config.yaml
num_key_value_heads: 6
intermediate_size: 1792
norm_eps: 1e-06
rope_theta: 10000.0
parallel_block: false
schedule: "wsd"
final_lr_fraction: 0.05
batch_tokens: 131072
train_tokens: 1565000000
Each number is 128 + 24 x the weight over its row's rms, rounded and kept within 0 to 255. Layers, rows and columns count from 0. Numbers have three digits each. The size before them is the row's rms in percent of the matrix's.

# layer 6 MLP up, 1792x768, rms 0.143, rows 216-429, columns 576-639
100:126132097107101132120130116139145091143123133103148110105138110156147108131104121125122144106156104141189151129157129124116089150096102145091085169137123127112100157163124168135149096137117163
105:191142120117115155157134138134097119099131131132161074145103098143109148094107101154130149094139159138089149068139116119185110115152098089107110133130137107153117143098109116118106111118122084
098:161082126120078165142133092141155141124099137106157154109153157096118109118170125138143139131122132110110160156153107117096147152126129102105128126091106134099092142127134119123165109169104148
107:166169096118138115138134114126094096137154107111105162162104106135154093131141094126119153143118139119181142102131144112136137117134121092137119083147138166166127136121126108163119080128121130
097:151167095135138132133114109120134117180124179162113098115097158111080121163152120140098126148136112111127078145138179143094109136149124116138107141129121149144109127135126136112115136132138100
104:133152119153158105134142107104136139163123158116114086138149150137147125128135118109128135122116096116099090123139107135184096141072172106118093121154171155164130114120148118124122157076166111
097:160174137127106165146103180150150130120141132151123149143141173122146148130125138133116136142128160149107141130140114139100126128136132112110072122088113113120152142158118110142076144133111112
100:149140142145153125128128133125136130128135126079143128115194139151135111084134153134164125151165157129098169110178120096145105128117128102136109128143143093119142105109145095120098107128105152
102:126120122112097190162084130144068104129113165138099133107115143140133093148108137145135165117099126101115108151141135141115097139113124145097139153104129119115129133151146127150176130133159125
110:101133143152127133094109130098142125144109101123166150104095120115105148091111130124138083156100101121142097107160107102110111115092139117122122104136125131124116143137113111137103153154103136
095:139128158095121140140128141122165135098155114142152150162144116172123106132153157113166104152083115116109115111091129116147111136114141123113093161125144102102134152116115109121138153115124114
107:143144103124159145102118114127103139118138126144132093129132130131132123123202115156121155139133140104132089152167135123123145107106141120142134146117135141168112142098108110125160126157135116
095:134091115128124132129136126131109120142099134105101136124120154146102123105130129122132121140118104148102114132126161115152078109136099146160154067150159121133096113177112109113107137200110140
104:136136125143144146185105126129126108105152086121102109167124172147112115131146111125120115102107104102118162123114132111108117089114126137138164137144132160130155126125133131121131136143115087
106:135075121181114114169146098105107123136112105155191152160135109121070164121148151145109125147125098152105117121115082175131111123139142138147111142081138143092134126129150154116104145164139091
100:122126164164158086104130094108129161129136113153146115127141113106138127092139140153127146183105173183152147121130093119126093133149095120163138047154152140120098108157142123156187091161122117
099:150184107091130142128138118174129070129122116141132161113111134093094151097117153127142130092132097142164148081133111142122139124147134119134143146131104117154111122166120139166133132159181094
094:076136110156094130160133117090143194093117156135144125126122159151118123117088130098160113116114116114127133129160127086145138126086117101171108143107125132152120118136102150116098119108132145
093:112105115098142146119160126137161152107126139142142175091113154144142129127122109136142132094110139178123139125116125087138151127114144131128114121160137171123171133123123137157076144158170118
091:126099173125130123138118162109121131132195107154114103111134113126106130178079128096137117158158115148111153107104123118112103099100177139129123136161184127121129177132128101115118182140091137
096:148183110177106136139146153103111126121121124128137153122147098160130124115100161129166154167110164109112105092162135160140126156138112107162139124130159156127094126125109132172117133093129107
104:172137099149129151141120145143128116122166064135166112143144142137117100098147116129125135114140106093083170147167180130172104150124127139141120132112097082094130130109114123137109126131126162
104:133130149125102085113138110139158152114107114103112150162150143115132116103157142162118163132143136161133123129081116100126132135160140136156123146150115130155137124130104142132121182155165125
097:133144118125115103130123102149152117115140111157153124121114122114122111110176122126122124116151134108132134138139137108124152131123082127136148153147072131113140110136120118086166152130085134
099:127119136140139136154107125146138138124114102148105117131139143118109129120073145076135112144170148128110148127128147108119176122098103131142148144151136120142129086172137144115115145140134128
103:129114099135131074176131137094096158081165122154102126126089146109138066145104143123130095133125185108165110096113140158117114129143160149111109150140086108142168155094100134124122172125117157
097:155159144141158102109114134122128098135131133118128123142100099179185119107156097144124140118124102108093118131103130133115133148079162139104096189118130139145108128093180169137111134153111113
099:119143108142123126141137122133171129117138113131112147147126152187154166083133133086133103133130127114129142124134116124130145105135093110109144129159153111130126097115149152116081123158111126
122:097127133110144129125141137135105095124128089131108150128122104120138136094158117125128136139143171135135126106118126182150133071160157096162140137134127160138085126147111152151068140179142119
092:114141142104097093150122107155121139125130149094111163136111108139113161144122127118104106118141123083089129121086091140147125114102060130175135103126120125085137127148116116158123149103127133
091:138146114146101161113153116142165133129135085160109117114113112106134133091158109106142117089126110117117162079114117150122147135150151103145123113148127134127088143179168107154116164118109141
090:135103113123137149178063143129129117123091118164096116135122155142119107093136128122139161140063158111135080104153119149104164082159144134143138149137122132124100097088131136145125136110083152
092:150110141130123173103077134127162102082111159131108116120131119126140106097128105122118114114102099128113120166131118157163129115134134145133109143145107098121078142107126143077139081094089066
104:121142099135114146161156174093095186140104171133165129157133096075115156136151135151129123133144121138138149136070103129113146130169109109127122096124108148129082090142142140089084111138123143
097:151159158169111149133113123119125117116108131127161092137114115115112153139113116152139135083123150148139149136116108072115129136120129094097106163103135126101113159132131151118119153124136163
095:082160129098181140140134142122161139116144078119103173094099165091111126099134169143131154111132103141109115110111150135100122091144161117074141142103124126112112111079114113131120149124152138
103:109131109140168157085067116141115117126090151096087129123108088141129165091125134155174137139154109111099115083124105132108129105152163088158091157118117179132126133148145100152137120160117119
096:131128197152162173123142153108138101114163157177154148113073111105084124116176173109122128126166125125169113138081097095150146088071115107120089109173143080124154166164159117117102127142120157
112:134109173106111127136101086128093125154167138122144147122133110184167142132102109185140135148133157144138123148065126138117126130099092069145149122128144163136122163188151125143089099149130123
093:127142123111135102125079128128131138134128133119162143146088139135125103084095126116146133118145160117142179150142118162134074196165147141136134102153135137129122149122186169091128135104159097
097:153118127136145139146090090137134105185073157115090110112124137126130129130145144107120167144107098148149129084115131165126120146125120128093139144171177140134137167139140135134088163094152100
098:117120140159108146152141136100159081126158128124110135183126123126157104140100110127148153114135116157134123106146131106155141168105093090111106122186072171151104108120137142124105144124126105
102:104125080090099114098161127151083146136128149153127157169177116117140129128133136110147169133125152111113099093108120148113132121126118156149118123095122118118144191130088156113145097124149144
094:131164140170106103128110124094152106110086113109133151186150164128150098123089169088151147094140137074119116084139151109120082135147131141131152095157145150133174155143117152105113113153169116
097:146159181145159111121102124093124102130094151144136169130108108092135101114127145117123124161117129121139114076153108100139127154157121150163093125156149055131149127136132140155131143105128137
107:117128115121120137115167131113121156147136116147145132144138116114123094132142164114148144135155146075103159129140125151177138147103145174170105158094149089112130148151083125109125100103104131
105:065136123161099123169130147139146140128114133129124122142113121153133102145122120101125148127103149083134116130106117123123087111152151125103110085103138120187112159156094138200140122125097111
093:174159126143163116118110129111148166155124136146166125109149153127092136161133159143096136085143139146104155130129097124136147107125098102139130141127136126097072081111157107122118118197143138
085:144135139140097143118097145114158138139092092086120119162148099130122148166142109110170138112183116151167118135109106129115172156083138137125139114122101146179111099136088124125139128173115092
108:163127144086160139112115122112100128165121134119131126156126114131158116143127197112114130131130105114145132157085109113146152129127084085179123130119154154103157131128128089099160123153136100
107:132127173118083119130161160139170113150140142106143113133129148117158139095132150127114148153147110145154110158106133115126130147164122084093123143137174112116157123150125102136115153152131101
096:092098112128126154110156165154146112103129108127135141154140113097119162122105127131101159134094109122135130159162109113159108129148108167140120130117100131134163141105110133141119162128148106
104:145144137142145146157095135127148185084127120137138139149124101106115166119133143140168126147127088138119084125165161109150106124152141150115143143090135127114136158114121149095099110114133098
165:135127145089140121096138120123142109118132168138109133125111149139147144122136130135099116112137121147119113134130120140136134109139144098133117112136098111137158144154123158099162107133123096
108:126131152144168107148137108191130122128092164166119151125130184127143096145172120115121095120134111140175141147128150119123162180102095136092113115120116096120097162130120140112108111157119121
099:096135098126141064130124129121097095130121163125179127101126111134172173127113141154113100135140157123133120133116104082134093106134096154114097132124118127151123140126156114110194133138123138
100:112171093123150144116154120097081148162149076103195136113136111098151120153155154075118135121157119126132133123141145158081148114098148139168107135156103169128152121175178116090097129161087142
088:079155149105108149103152124112115082122145110102132138112105149106097156148144100144141092153110104133118157089110124125166132130159162120124098101154136101148097125153113124082148121162071093
100:131113107131115158125157128144163138126128140128101144144132076146118143068143117132128108147135150184121097147104113110148092113143135118137118112119123134113145101152102114155114098079139130
111:136075136129120134122125153136140142122141076099112140144116130074093189169128126116120132113106090170136150186119150145149119137160123159099142114110155172123141140116187117163141121157101204
105:127113160113161166131123165101127083133158099104148111129134127135097156136067139128086197122160127137119111119116158114148168129151150059168093128128076140105153168120122114123100092120092098
094:126152135119141130171163125121124135179134141156134118122105144121123074165111161129154124148129111107099112099125064101105160096120154154113091106119108090122097129147082139127115073151158126
112:144122156175134115167144161159150125112086144119093129114124130092127117149164081137126165119100126061157154123128085111071087068106093148127140154154116116124171124090118130159095098110125155
098:127144131133170112085123122122158135109104128106089114155104152110110109120105163151142116105152168108110128115098147151130133093091132079137143139114162142155146106083168167147129122136132119
097:095093095161156140115123159133139122104147113128119156143153115086112129147123150137098134124163139123120107117110144145100145107131130125142166143079104115140155099159172089107133129114118157
097:120175144125108089121164174114152154192128149149149100128062139141127105134110067120116128118114113156146134133085101111137143115118154094116116159090116130121109120133116097135097141190135141
103:110111119150123168096155158085129134151109135138145081154121145128139113109153146136156168119142192162150143114162107087178103165139160107110087160150158156130150113190130102152135143119134124
089:123100133140105095154140169097130181142130111178137127132081109152083115109095106164175145120084113173152151179125135147131130147134109130127126105087140157135148116140124125101108121131149127
100:118123116152161151105140132145137159150137088110092112163148137106146129134093107184092109128157135151130128112102110151146115125149171094093139101137116149119111153161114122122130171127127139
108:110092144111140126141118133115128150116130120130123143132164082157118113139173125113148120150108147134093139157091128158130152120143102132115136136147117140114162079127149152119104167123102121
102:132129129143131087147153133124114151116143132140108149106124186194141125121130076088126156114134144122156118138101126129105163170174103149119163083125125129110134127151133099138132087129114127
094:107164119109136163108144131158167136113115126128150074126143133107149130112110117150126106110134123107126110125097106142135151113129139131201125136137165111118099141100114118151117146130155116
101:150125123125163122144108143176151141108114150120140169153106147147167141121116154123121127154133144155145082125104127165115158159114117152108176138080147088098089107136113108084088100120128155
100:132139123128095153113138159102132131127078124105135135148122117119113112175127117169170145137142134145140165126144094125091149094117134116161089067095118134132146165114122166130098129142119129
105:135126128147111134126102149136119115133143157129112154137082133114123169122105130120076089123165122129103127077105111151136101166162128107112184142133151079130154148125130145135139136137123140
102:129120131178102155124148149107092170121150127125185152078127148151116110122142110130137150132129133115107115148137146135204151149111105174152169126158079134122123124113173142122116102094124126
112:153124119112140074108100092107139184114140148124141184151159157108154146123079117102074078122164109120153151074099106132143133129122113119085112176124185122146111117129116132144124145171128105
098:116124131161167158139164114142113164151138072113146142134126090142110134176127133110166173146123154149130117143092158082110137149064102144117138104173148095165093119121107120133108122135107137
111:118126143145074122109129105122130152135103144114127100124120138132149149073115106123151153119139171114091084146127104103149132138150130131141172131122169148125135141148158127132139160121154146
112:114119151110100111133088117118120124122132121120185167162144152130141148160136172163092192133162152125160125130086089155160105142081110161111166150173170163146126087164178164160123106144138117
101:136122128118153132128106126108165102107136106138101108160121090114153096153148144129165132118190158140170091090131117109158139096104143103134063151087098158063169149132124149112143125115092124
095:143092115143126096159089143116134114090153059140167135129082147100128196130120123141141113101157117124150108101134099125121127142152136130112109110154120127134157144132178108122120187090117140
118:152098107128120144171129178132113156132143089118138166066120175111156096174140131125108181131108079118114083122128133130071134139137097144161103124122116132128113087140099087134148144126144170
094:140144116133098111128156102091160143111140126113126130135127168136081184183165150113152128136131159120126093145088128128123129118121123085123108094160099115120127167080114149153164142135098133
096:136101129116099104138099137147159158165139114150148125118165112127127138153166144093124124155109145123153043129117090119162107122139127135142097081111127073136141112131154147101144098108109154
112:139088153155142153052164094125121115172130098094068132175128112079096121139128118120081096120104144146074141124145105127137138156096131133101138142112143114156106120128078127161116143145156121
101:111076160145128167136183122166128102154183107119141111131117120098164110128098118124202149134142100101113163084121089123114147093075118132127084131158113100083136117135135103098127175143144150
093:144110160118154160107088126126139092148106106084116129148125124107108144145081153154135116120116146097144122108154110173174140123091146120141119145114139161097122121101108129117099055138128154
089:130166125096119096064071151188098146079107126136129110086116093148084164118100111143131182130136099153147197166144124128089113095086123142117159121117149137175095143159118103122113172142118134
101:122137155129100173105159111119136104096134128155127085099129140127139091125110138134174089105135115170101136145138123076154103114138139099121132122132115112111126114091166097107107154129122162
099:156118132100109160128118136108128091122148146168077171117147129133170152105152169132116134065101129148102090160108153132116132110113153141144132123138139127088142123180133116076124102130120091
093:131105128162183174130120093146117112092130128145182157112092169118145121113112166122124155170084128085130148111112127143149129158110169131135110169110130137112080146135132119156152149164115118
095:135090134095154150150155161111141110138115132118114141108126104186150088144079174125129124135098124123135071084142094143115111134128113106163104123141084127198113103128146146118092192108095126
091:154152179095108141132111110069134131092182178093111121123118088135140139115174135125109117137121133128114081117111126122150100099158137112167154089128133142141060170135102135127161124125122132
089:142158101114092110120163138145090138107120113143120153137085113128139157114121134135168150148145143110110120101138156131162148142145171164129103101083112139072115139154116102142103111186117102
104:172148086132097146104151141161117135146138129111125138139137153148120106153124114091113120126114124151120125125139101136119122141156125099108085163117152154114129124116099140192136133113126088
105:138116125159112124127156145146186127155120112079123146161172185142123144142146124151086127115102118164156126133129118092152172141149118119168184121123066156112117107114090155115086138113164103
097:135098161122111147123109149097136177139163142106153147124128106156141098094132071124145143134122131142149112126117148101144155108176130166163139092088120127113154145090120154155131149043137149
107:100111119104110099066141154123141177152152080138144160130170132134154132118151159159156092129139142091132141137113120148111141141115091123142126116103137143146149117114136167119144135137105129
103:147135156158149087130114114157102141128138112164127157084096120150110094108145100093119099097114132132167120108110156120144151125145177134167114148179118137092100139112115168131107115131136134
115:152138132110126116111118108120127083113138137110116120148130158129154136168138116171120113110103130156099153115152109163158097095141137121110115092131109114138128166132111165103177143111145088
101:107088130176114143125110131120108122114130095098128086137109163157123147126126143126139141072116135097149174116091125095149148150133110148110136167132156134115116150123111142133133138096142144
100:108138122123144143179156131170112123126069106104150108147110091104111131150113137133128142175109107164129109133141079145098115104152119123152091128136112146131154140132152152142125141096145120
114:135134135141120141104139136120087142111102130141140142131163123140132167130122106131086174148103133180116131155149151180135105142120132096129153124151118137159108127121154069112118104162125125
097:127127111127136108122105163146091146143073179139149130170126126159133108143067119153087141171122122111110120117132132169116114141172135113098136124083095131103151136115146124150112140136150133
091:138081086126122115118127111121137094097131133123188095134111110097146164141146121139150184126124123151109175153161136127154142138113129128129147115153175127128101127163114099124167156141092124
091:106125102076087103090101087132090141105122110165176117148147156087115099130149074105127111128161129130160132111118105141149128110144119159126074183120186140130118135156164086095097183163121154
104:132105137140132142122103138145123145117151158154122150154140091149128135115118148094100094116119160150145116122114102105091145145155144125145148113120160131118141103102100156105111088168137156
103:149160145132092131120146154126127103124144181126123102120132132163106128125122101119120136138113105111151063119141089104121168137144117127169141133132098120150118140100136106104151152125090137
103:147129109159170133119136144145115152103182153126163134119156171135129084189142104106153102109125141139109159093094149103087150087139119144116128158161185117188105126142088138143154158145154152
097:154159083127123133133133122135136152094154100145148106097094139118085124150135142175118139157147141108159136104136182128151126133165133150084109130113144174099134126111162151177112142120106114
095:117158139106091128155109130141169115127080112115113148112136126109162114168124071131123126137089129155132090127138122162155144124158108103158151120132098101123128145133136099142105154107164114
112:077125118110095132159119091135126135153121134135113126100115132118196144143162120100126092080158114090095122107120143155129108131115145158156158143118106151099134153142132072108147108126130122
107:090118100127163130118101097121113121143143122141126097148150108123080153159133103123140129156107144127120113135100104118075104135140096107112111134177121141091124125138129103131124097086104105
090:129160084104127144123123131112124139108083147151091102093133118095108192098149145117133127148097108104176062147177110125098106127136143118113146148114115096129104100184136123102103110108112130
091:137082160134124117114075144154140166127125103133123136151119137157102109135175093099137118167114126119107163133105126153078110125121139114138159155156124075142160162077101174130129165154130093
099:121090134100125174122102141120111069124115137091135125100138088129157097126147086115110115130124187203158115148109114127085144180101117150095147113163127132147167098116121097102133117107124138
103:098116116132148133110153082137153131159170127126149108112117086113136119127132148069158148110120129094116187133113154168125146104129137164125159118111122132116125096087125146143184096161127084
098:127140099133147096095129166159132105132118090151107107109150131107111153114124131154123122101131165136146147092123151114119100132076168121137115120093154137098132148117167137138121133125113122
109:158122168151085141105107150122092129109100149075138128118137093141129158113100105106091134062143174109124131127143127112092152117137094159127129120181120114130114111138143097155087128155119141
101:155122133111159090161159142147138107087158163109155120130143125160111093120136132139151170139138137162143109121118127137093152141151128161130090140105156154146113140143105160146166133123169134
100:130121148136100091121129094058177154103126130126129144155071122141098136132120124138126152134120112162150143173145163123126127164133174118125126115168134151162124093133130128088139128146144128
090:107129124096161140131172088141170156100091120129129147143068113162116136158142145134136066132117143128150116124135124137115173147170167089114107106102154157093108116086124111125151121165162137
094:157123148153116107163136091167130174148132123175134092129152150157121123115086138079100168104131152129136075096141127145112153117150127126117137123129141159124146159178109158096134161151108133
099:118155131150142172127141144120100100121137067114114150097150148175143127133111102121132153136114117170115128157129104139109124088136150159143057184150157125138127139098103134130131125134095100
095:109138143129089122116132120129126072139117077163133153117139109118160075174140123116137125099122143129114093119151072117154131107115133137135123116108146117150119148142135153114134140154133149
100:151073130121145122174104125142129205126159123108149144163129164079161130106099085149140121114119118080130150105136116135124133148118123156093157130148122151161096109130141132118146123129153152
098:150101135130134163167148122123111158131127104091134125194108149107123175125169113195133192111122129127151124152103088104131152149123134102164138135165116117113130149145126122135079160125165120
100:145126143181120089114080127161123119112075150137171145163164137082120148130151160111120112206127143137152116133129106141116143107120097128151127112117086158145140118164119127112109138141091115
094:134182197120161140134109179148160092147126132170120144139108077110139111144134132149139138145153161121131148123127188129133114115137179120215121101115135130107158124141147134144107139096112117
097:127137091102111128161115145124138187174136120121135159159122075136122130079125122111086117117105190111126133115162132129114148132144123118087089132121173121122150102132137054118090063129105145
108:123088133166130123136099113074152117127112105159150157116125127114149176108094134129131125174121137112125128167149139126124084126135101102119131096154128115133133142111132163105122154133109100
098:107093138151174173095118110094119126135120138148139126157115169123127154160132121112125117121149106146135130157110164157125157059143098086114110120117104150080150166145096132150120150106134116
097:075133136169088175141120144128082130108103149132115142133127115156154106127155123139168150150152121104119156130092132144128091124127102154158117131143128131098166103150089138127117118146107117
094:106160128127121112164093107083151122134154142100136125144126109093144117098139134074127120160090100127092142178125114137106138137091108097129091125122174166115137146109115132102141117084106154
098:134117123133133132140096110084128111116092150171131119210114131150173153113127094139087143119136132150161155159160121183133107110134097174134102090149105128140151104090154122087144141104131110
104:089170109134104113124132151127149124160054167098111129157116107143142114153133114105117129124084109168149099122117152155167107171118134128110118141103129109116129159117125147112086148084106141
096:127131126100066148127145157155128159073150137141088155109130124104145160154106101103128112094082131131112131121152132136141099138131156110141144107136141095151123115109126172143129076121130124
103:152179154117089115133122108142132123150091113138120161109129133129135107105126124118176202070169112114180127118115109118094091128126120143148118130136138134128111120100178132132106123133148143
097:119104136117137108133136130115085149100111171147110113153108135146135122122067110117090117118098128144164137130138070163132139170168129177117131157066123142183168109148154175113124125118163162
111:136097168157131109120168161146148117122131157107179131105096145103111110145123109112090117140127128132146140105113144154138138147124111131141118117157127083182112170104125120130078123142098153
091:057153116122125096126141101089115132105146175123145110098140103110136130120130113115092113095149091162116165102077169192120147120104103154119174113113080158102120099143142098103082121154112079
092:074160148178119126170168139108124141161112140146148139162137146104131180088130184179125090103139112117143160162112090097101187098169105066132132176120070160142140187113094163149129133143127135
098:101129148126152096118142110123155131098115157094092142140118099165093114161150130110136140123144107133090122116107122101117112138133157102145116161145140140138185101139120143097169182146139114
097:127113124164146116129099145141122116145098145137106085137108114170130119109105125098143157130146116129096186128119152073123135138156116167120146160136164127109138118125110089179128129081126156
101:091130121108134117093152105089150167158153155126074110082183123108109093112121134154108136118077129174116147120116137177131142184108121131112115149154130159130083120123126066108108127115146130
109:107112134115147114110123152132155112154097170167142117102122105134170117183131114141116104133148113107166113138152102139146113083110109115147144113116147131158111114112136136089106135167108142
101:136133146133114094142131100095119141128120121160121119162142154088150153154157076117106157158129158089128160137144153170120145182134124104123094097139136088139108125150123126158122118121126109
096:131121164115122093155168107142138111142125126124166161136138126114154131162129128126146129094129142099170163160088104084169112131125128127093133112131163121118143139136139092148168142139109128
092:124094121109110085104094090142134154102147129104120143116136092171129115086092099153092123127181135141165154131112119109134127109136100098115113145133147125092140144106174142116159125179130130
100:158116163077146114134090131133150128187153154141078157109132123152168145171105076109143116135093138148135156109114142133141109135151104152094105099125133107098118162123179074121153141107142139
097:122115129166125156138087159125126113093116134145130117163145148117109104137133116158152115138117120126127089111111156114135130044137098095118115148133099097121146121116170147122094122134136107
097:116118120135154107080124141152149134129137131121106150118150074127147155116132152132132094137077122155107111131170124159095107128097094151115129113157092073157136116119165102087148123185141121
098:115139166122109148182106116137114101157141063131156109173141084087119157113138130150137120173115145140125159110132127101128121130116179129138109109125104126133140122150139115115114121076105110
091:122114134087114112125119150131102125095125190145122130117124148116094181140127180142122107155138098140109158144135070122134139158181138145140059151104091116147105130128101142152118138160096117
098:140101109184175147124105158168144132101150141136123166101146118113132158110123171129150127109098128149120108153133135174148093127154120111109125124127178140153114104097166127119117156155106100
113:171136128152122128099065146115124105097134104147133108107135119166146123098131142119133061134178083101106173126080097105138145124110156102110119124113134076110144114133143145124109148135122115
099:118126158147114103095096070133116147144115099102131108142116106090119135081120116097127108115106148080161121106100135143145144148151158128134153089113145125187148121103116154139149140103160120
103:132127085090101117136149123108131135156093088167119136147067130143150087102133111133161105153116138135107146118181103178152127129185104075125144108139123164129134128155086149114122122147101138
094:124124098123075132160105127117140122135122106163126155104083132196146110089123141100115110159149114152111152131114138159106201092098122122093142124112129139153089110113131171138170102140125142
102:143160125139133098120140140115091131090091144105108107133122102109124075131125121167115153125129146109164135115150145130135097160185131099111157158106088147110140103105159137115146140118163156
100:177143126108162144102126133168140117149147095148134133121131144140173114171091121155118081125132104112151176142099120142134120111099081113121121125105163111149126163129151104152141180102151136
090:096092114149136164153144173121123176158152132136152130102141138128160148125127130167129118179145140171125136112139130180159143155135152144133174130096114093087135133121152120113098119108140117
103:146147126122153095134132162140131132141082109143195067094125141105123142139096146147146123146161144174103157105096122155083095086119163154111132113117129150147123129146121127104143149123092134
097:077148182116093100111158115134117138131115110085134107165167172117148145149105077141145122115125137139166143122119106145197113117114140118101148110090128113103156134128149144158081114128095143
105:123159090132149129164102155158095091088155081159132093127116154094145109125140096124146145147136100102111138149091145129072169118099132141114176161158168134127124161132118160120154107146101117
095:176122126158091138113104132113119130130116124153138144125088131119131105128120149121152133086092136127141148127071112124134178165119109103095140111155150098116101140101150119127172160105182114
118:110104142164082174159090107155152156138118143113123143124146139123114100128144125137084144112141108165129112151104176145110141140149139157137137119138104143135115124137138117125121081100131140
103:116085148092087119123116134078153128179145103092116136127115121115134083125119170152122148157141143105123137140064150141176118160147107159163145146089150138086082139133131125121134107137111129
089:122133152157101095112155119107090125122157152082124146095101124121115128163118131130124118129120152161129096139138139132097138139128151196148133152170127159159126094146200113102123133139099157
106:122146108125118098129104120140077071136121089132157113070130116141129131107087113116126103114149120107110092156163151126182140183115119117111181141136130187132135092110087138129089093173148157
089:129110121104133145105120067123109088110166104132119116131124102133120136098120140123112180152071124104110123115138135114152108096110144160123138071137174110119102150190082110148136110129144132
096:114132106113099123129122106099126131131168133111128177115120110144112151109134110107079166114100135138114126120103134101136173132144134100112140115108141114189122110169143134118149082135108092
109:133110130145161104088096107124121144089132118105107109118140133119119127117160094135094146158132124114127103162124132078132117130058148160101151119146178158135128142129164145169133104137105105
097:102136099165138104149116112148092105135133135118167158140121132154155155116152124096113148099135129119091104158159112139153073142132085116133085149122155121170137107117143102107116087081132102
098:129116147128118082170139139154141106096109111136143103124109120160129151116148072109170090164127112156110091196131172140150151127123155124154142084109140152114108148103163190155122090146120081
106:133131101124122142115128140153089134107114146131137087144162145125162185162189122108142121125117152109120148110139158116121128120150111097113116167120109133080108117139123129086125139113116110
117:173109119126094150109119082111105148105162129148117120130124139158153135153095136139119125169130142159140136106110073189144145099116146111131148093163105108158139109162144152128122136086123078
094:096144109134128112141138127102147134100098166117160163086161136135119103151110129155119139116160097078128133097123133070125101136121108111121134112116096153131109132112122146115120121129088110
095:103133159088148112081119116121099118086105127080061140141147099151114112130115114104153186119101093069097110113119153070123119139123131135104177122079123103119138130108116122104156091090106115
102:133131122125122138162116098135130136114112092098108111082163163143113112147136139099146155131114175119125160136107127134104155101163176124096126126122108124146125131147125156108111091132136161
096:123106134144123124140152132140101145109148119143133131113143128157130170135144181114157105116093141110105094103143183134142148114126149131163116120141083116109133116091105166146166120133111125
107:124097110102105136137108076127127089167103117133175054096165123153146126151112133106130142123128147158127161092157138128131113130108102117156138121105156125145155147090115114142156176104120146
097:080132141154091098137121158142097093139100115132097127170121166116084099115150141128147153112127154144101138118091150179139100134116127122152131096155081087154123097091154113129137146092080086
091:125178108136122123124138126118110127181168124141107118142149115134171130133106142113122108126131147166120122164182139138155130131077108090143057178101128134156106169153170155131080130147134110
093:128108169100118093140114140149111118149113126126123122146082136128142129101117137154131120091192085142057122151145140110167142150173095179137118141145096126108138159139107131116157090095185126
106:098153145156120128132162111125162183135100183147149186102124144103154118135118172098082117121140101077198119107137165143118117124152108130151109103129097128125126112099158138150147104166131135
092:150162110093139160109163112139136138123110100134101105119156114120084097133122142111141133127155108136110094051152106113110184097136114098152127123131103117129082130138159161113149080133118161
095:102117116099169092139136127149127121100152122101125148112126157107114156164149126132102195096149128099139183098111105138114123201138092160099134120149118121142109115116117119117094125101143113
097:101150108133088111088095122120132143125096110112132118140103126089121168093155086144120131136144160128129148122109147133139126111119134118119133131085127139108108120132113147155121160140151132
096:085099105166086146115091114086160131132098098134125133165157109120110097156172107112125160129174115128169146089102100117136124108160161168152112114115170133093132077146105125132063035137156104
093:155145174129120130110124119132128109148100168115156125147119094123140117094158129111132145104106139158122138135149100068120125114163146101123100145109121111127113182113130073134158093131125153
091:146139130125111094135138167123146103127139118094145142112125122143099122156119125143141156104125137106124096134171072153145095129184124168102157188112108136120130079121149129127110097162150134
099:124154096112137129129094138143167118079125135147134123124128158137107120143117149130120090144137130072125112150117141131153141146137143108098150117130151094138079094139146134138134113152133165
113:166123165157121148082122111187121106094143141131162115126119151121125099112135104097125121154148105153109107163128166159065125135114128120126131110092110109102116089088124140128052140139139133
102:118152110156138105124148134126150146103123108135157118132115114117108132115150122141147140111100148115133132116110116143069147124152143181093135119155112149103122126160144122123090161145141091
096:155120121153120117125153063144154117103104088066139118137142134135100111126138133081156167130128154131110136102122119136096122081183134130158098139125146163119165108096139100126154142106132093
094:132160148135136122100141148101144132129091116107128149149161101100154119139124107139101108129089099152159116093116124124169131105145159111118139128099127136142121169143149097218105145112104131
105:134107129147146121185114122117073160122113151133131126154168115082138106119121102155073140138133134122087114118155139132142132144095155103131110147111122129118144147124126134126131143101133161
103:180124117169101106145072160186138120155111131117112083142124122113100109172114150131151151090143133147127112155095136133117147188113122104084108135117119126109146146110095136160140164113076138
098:153117140128082082150121117138093171115147115170131110152160093162127143154118142169150124118202107140126137136100112107120157152140104134131100111079111146115137122148110116161146094129143147
095:103121113074106105146138142164104152144126124102125145102135183185141118130135128104109134139131139133092092130126114132166122108131153183174169140061170132110098147112129112145138162179086122
107:096070144142136124172096154161090118162131084108133150132156176169143128123154122141159093104159157135127164096111115122142112138146152149150119116113145116113125084131140102091131120130131112
105:153103111135153159085119136108096119120133179110119156120139169176143095094090127132173151073115116113165126117101140112130126133107106097122158099143120073116070125092144117136145129084103128
076:101105136096132107138144102117155150158138119092097146131151140107164128114165095131131138152164150116174146092144125138160108150124097116107142143101149114149115175125104135138123143102121137
101:110128141149119104117181124117109133144121104131130097119115134120159125131126142072096157132093131101121105096151110145121141125140144127050125100131192147118125113140111130099139113092143105
092:145132119136113146159151188145170178148094107152122113095156103082114124152113153092151164136094109119087112124136128127096128125100120125109128105144150120155106143112150169130090113144087118
092:131097113113092143137100129159144114136155144138157140142130131111135134143160135090159151085096137100159152138137139123123162115161169138129162126159122158144067090142146128122086155117117126
091:124125184121127133101125100127132171078065141119115107123107119169134130121127160181127127154123129122154116163115132111127086143132102164153142111120110128131129137111161139182116144100132158
099:124112119166090159112139099136149106154145098088124096141069161135068091123176160137161140121112162160132177099098119143099128111106119127131119118088162151128093121090141126125117163150145123
100:151096145132127142096124129116112122123134139156124119130141149122127158135167169114114120116168166147127148111130111131120157149167113142140137075090124114135126128143103185158134116127120139
093:128124100097137147124111136142108102125101097097087132155119157137102124170121155151122111130176124114128145168133104149120145089116126157083148112106200158115147134116111111175089123171091152
098:120136156121095103148134124142128123144140148105139125085112088137112158098151122157124139134133134113152124168125132163140161148097143152080174146106148112134142121105105103130108139133156114
100:074109136115157094097124090136133100101108142115173118163082146090120165138136168134149154118147147120161111106116124083159126119174113111095096122122122116133104130158141163122182135119124105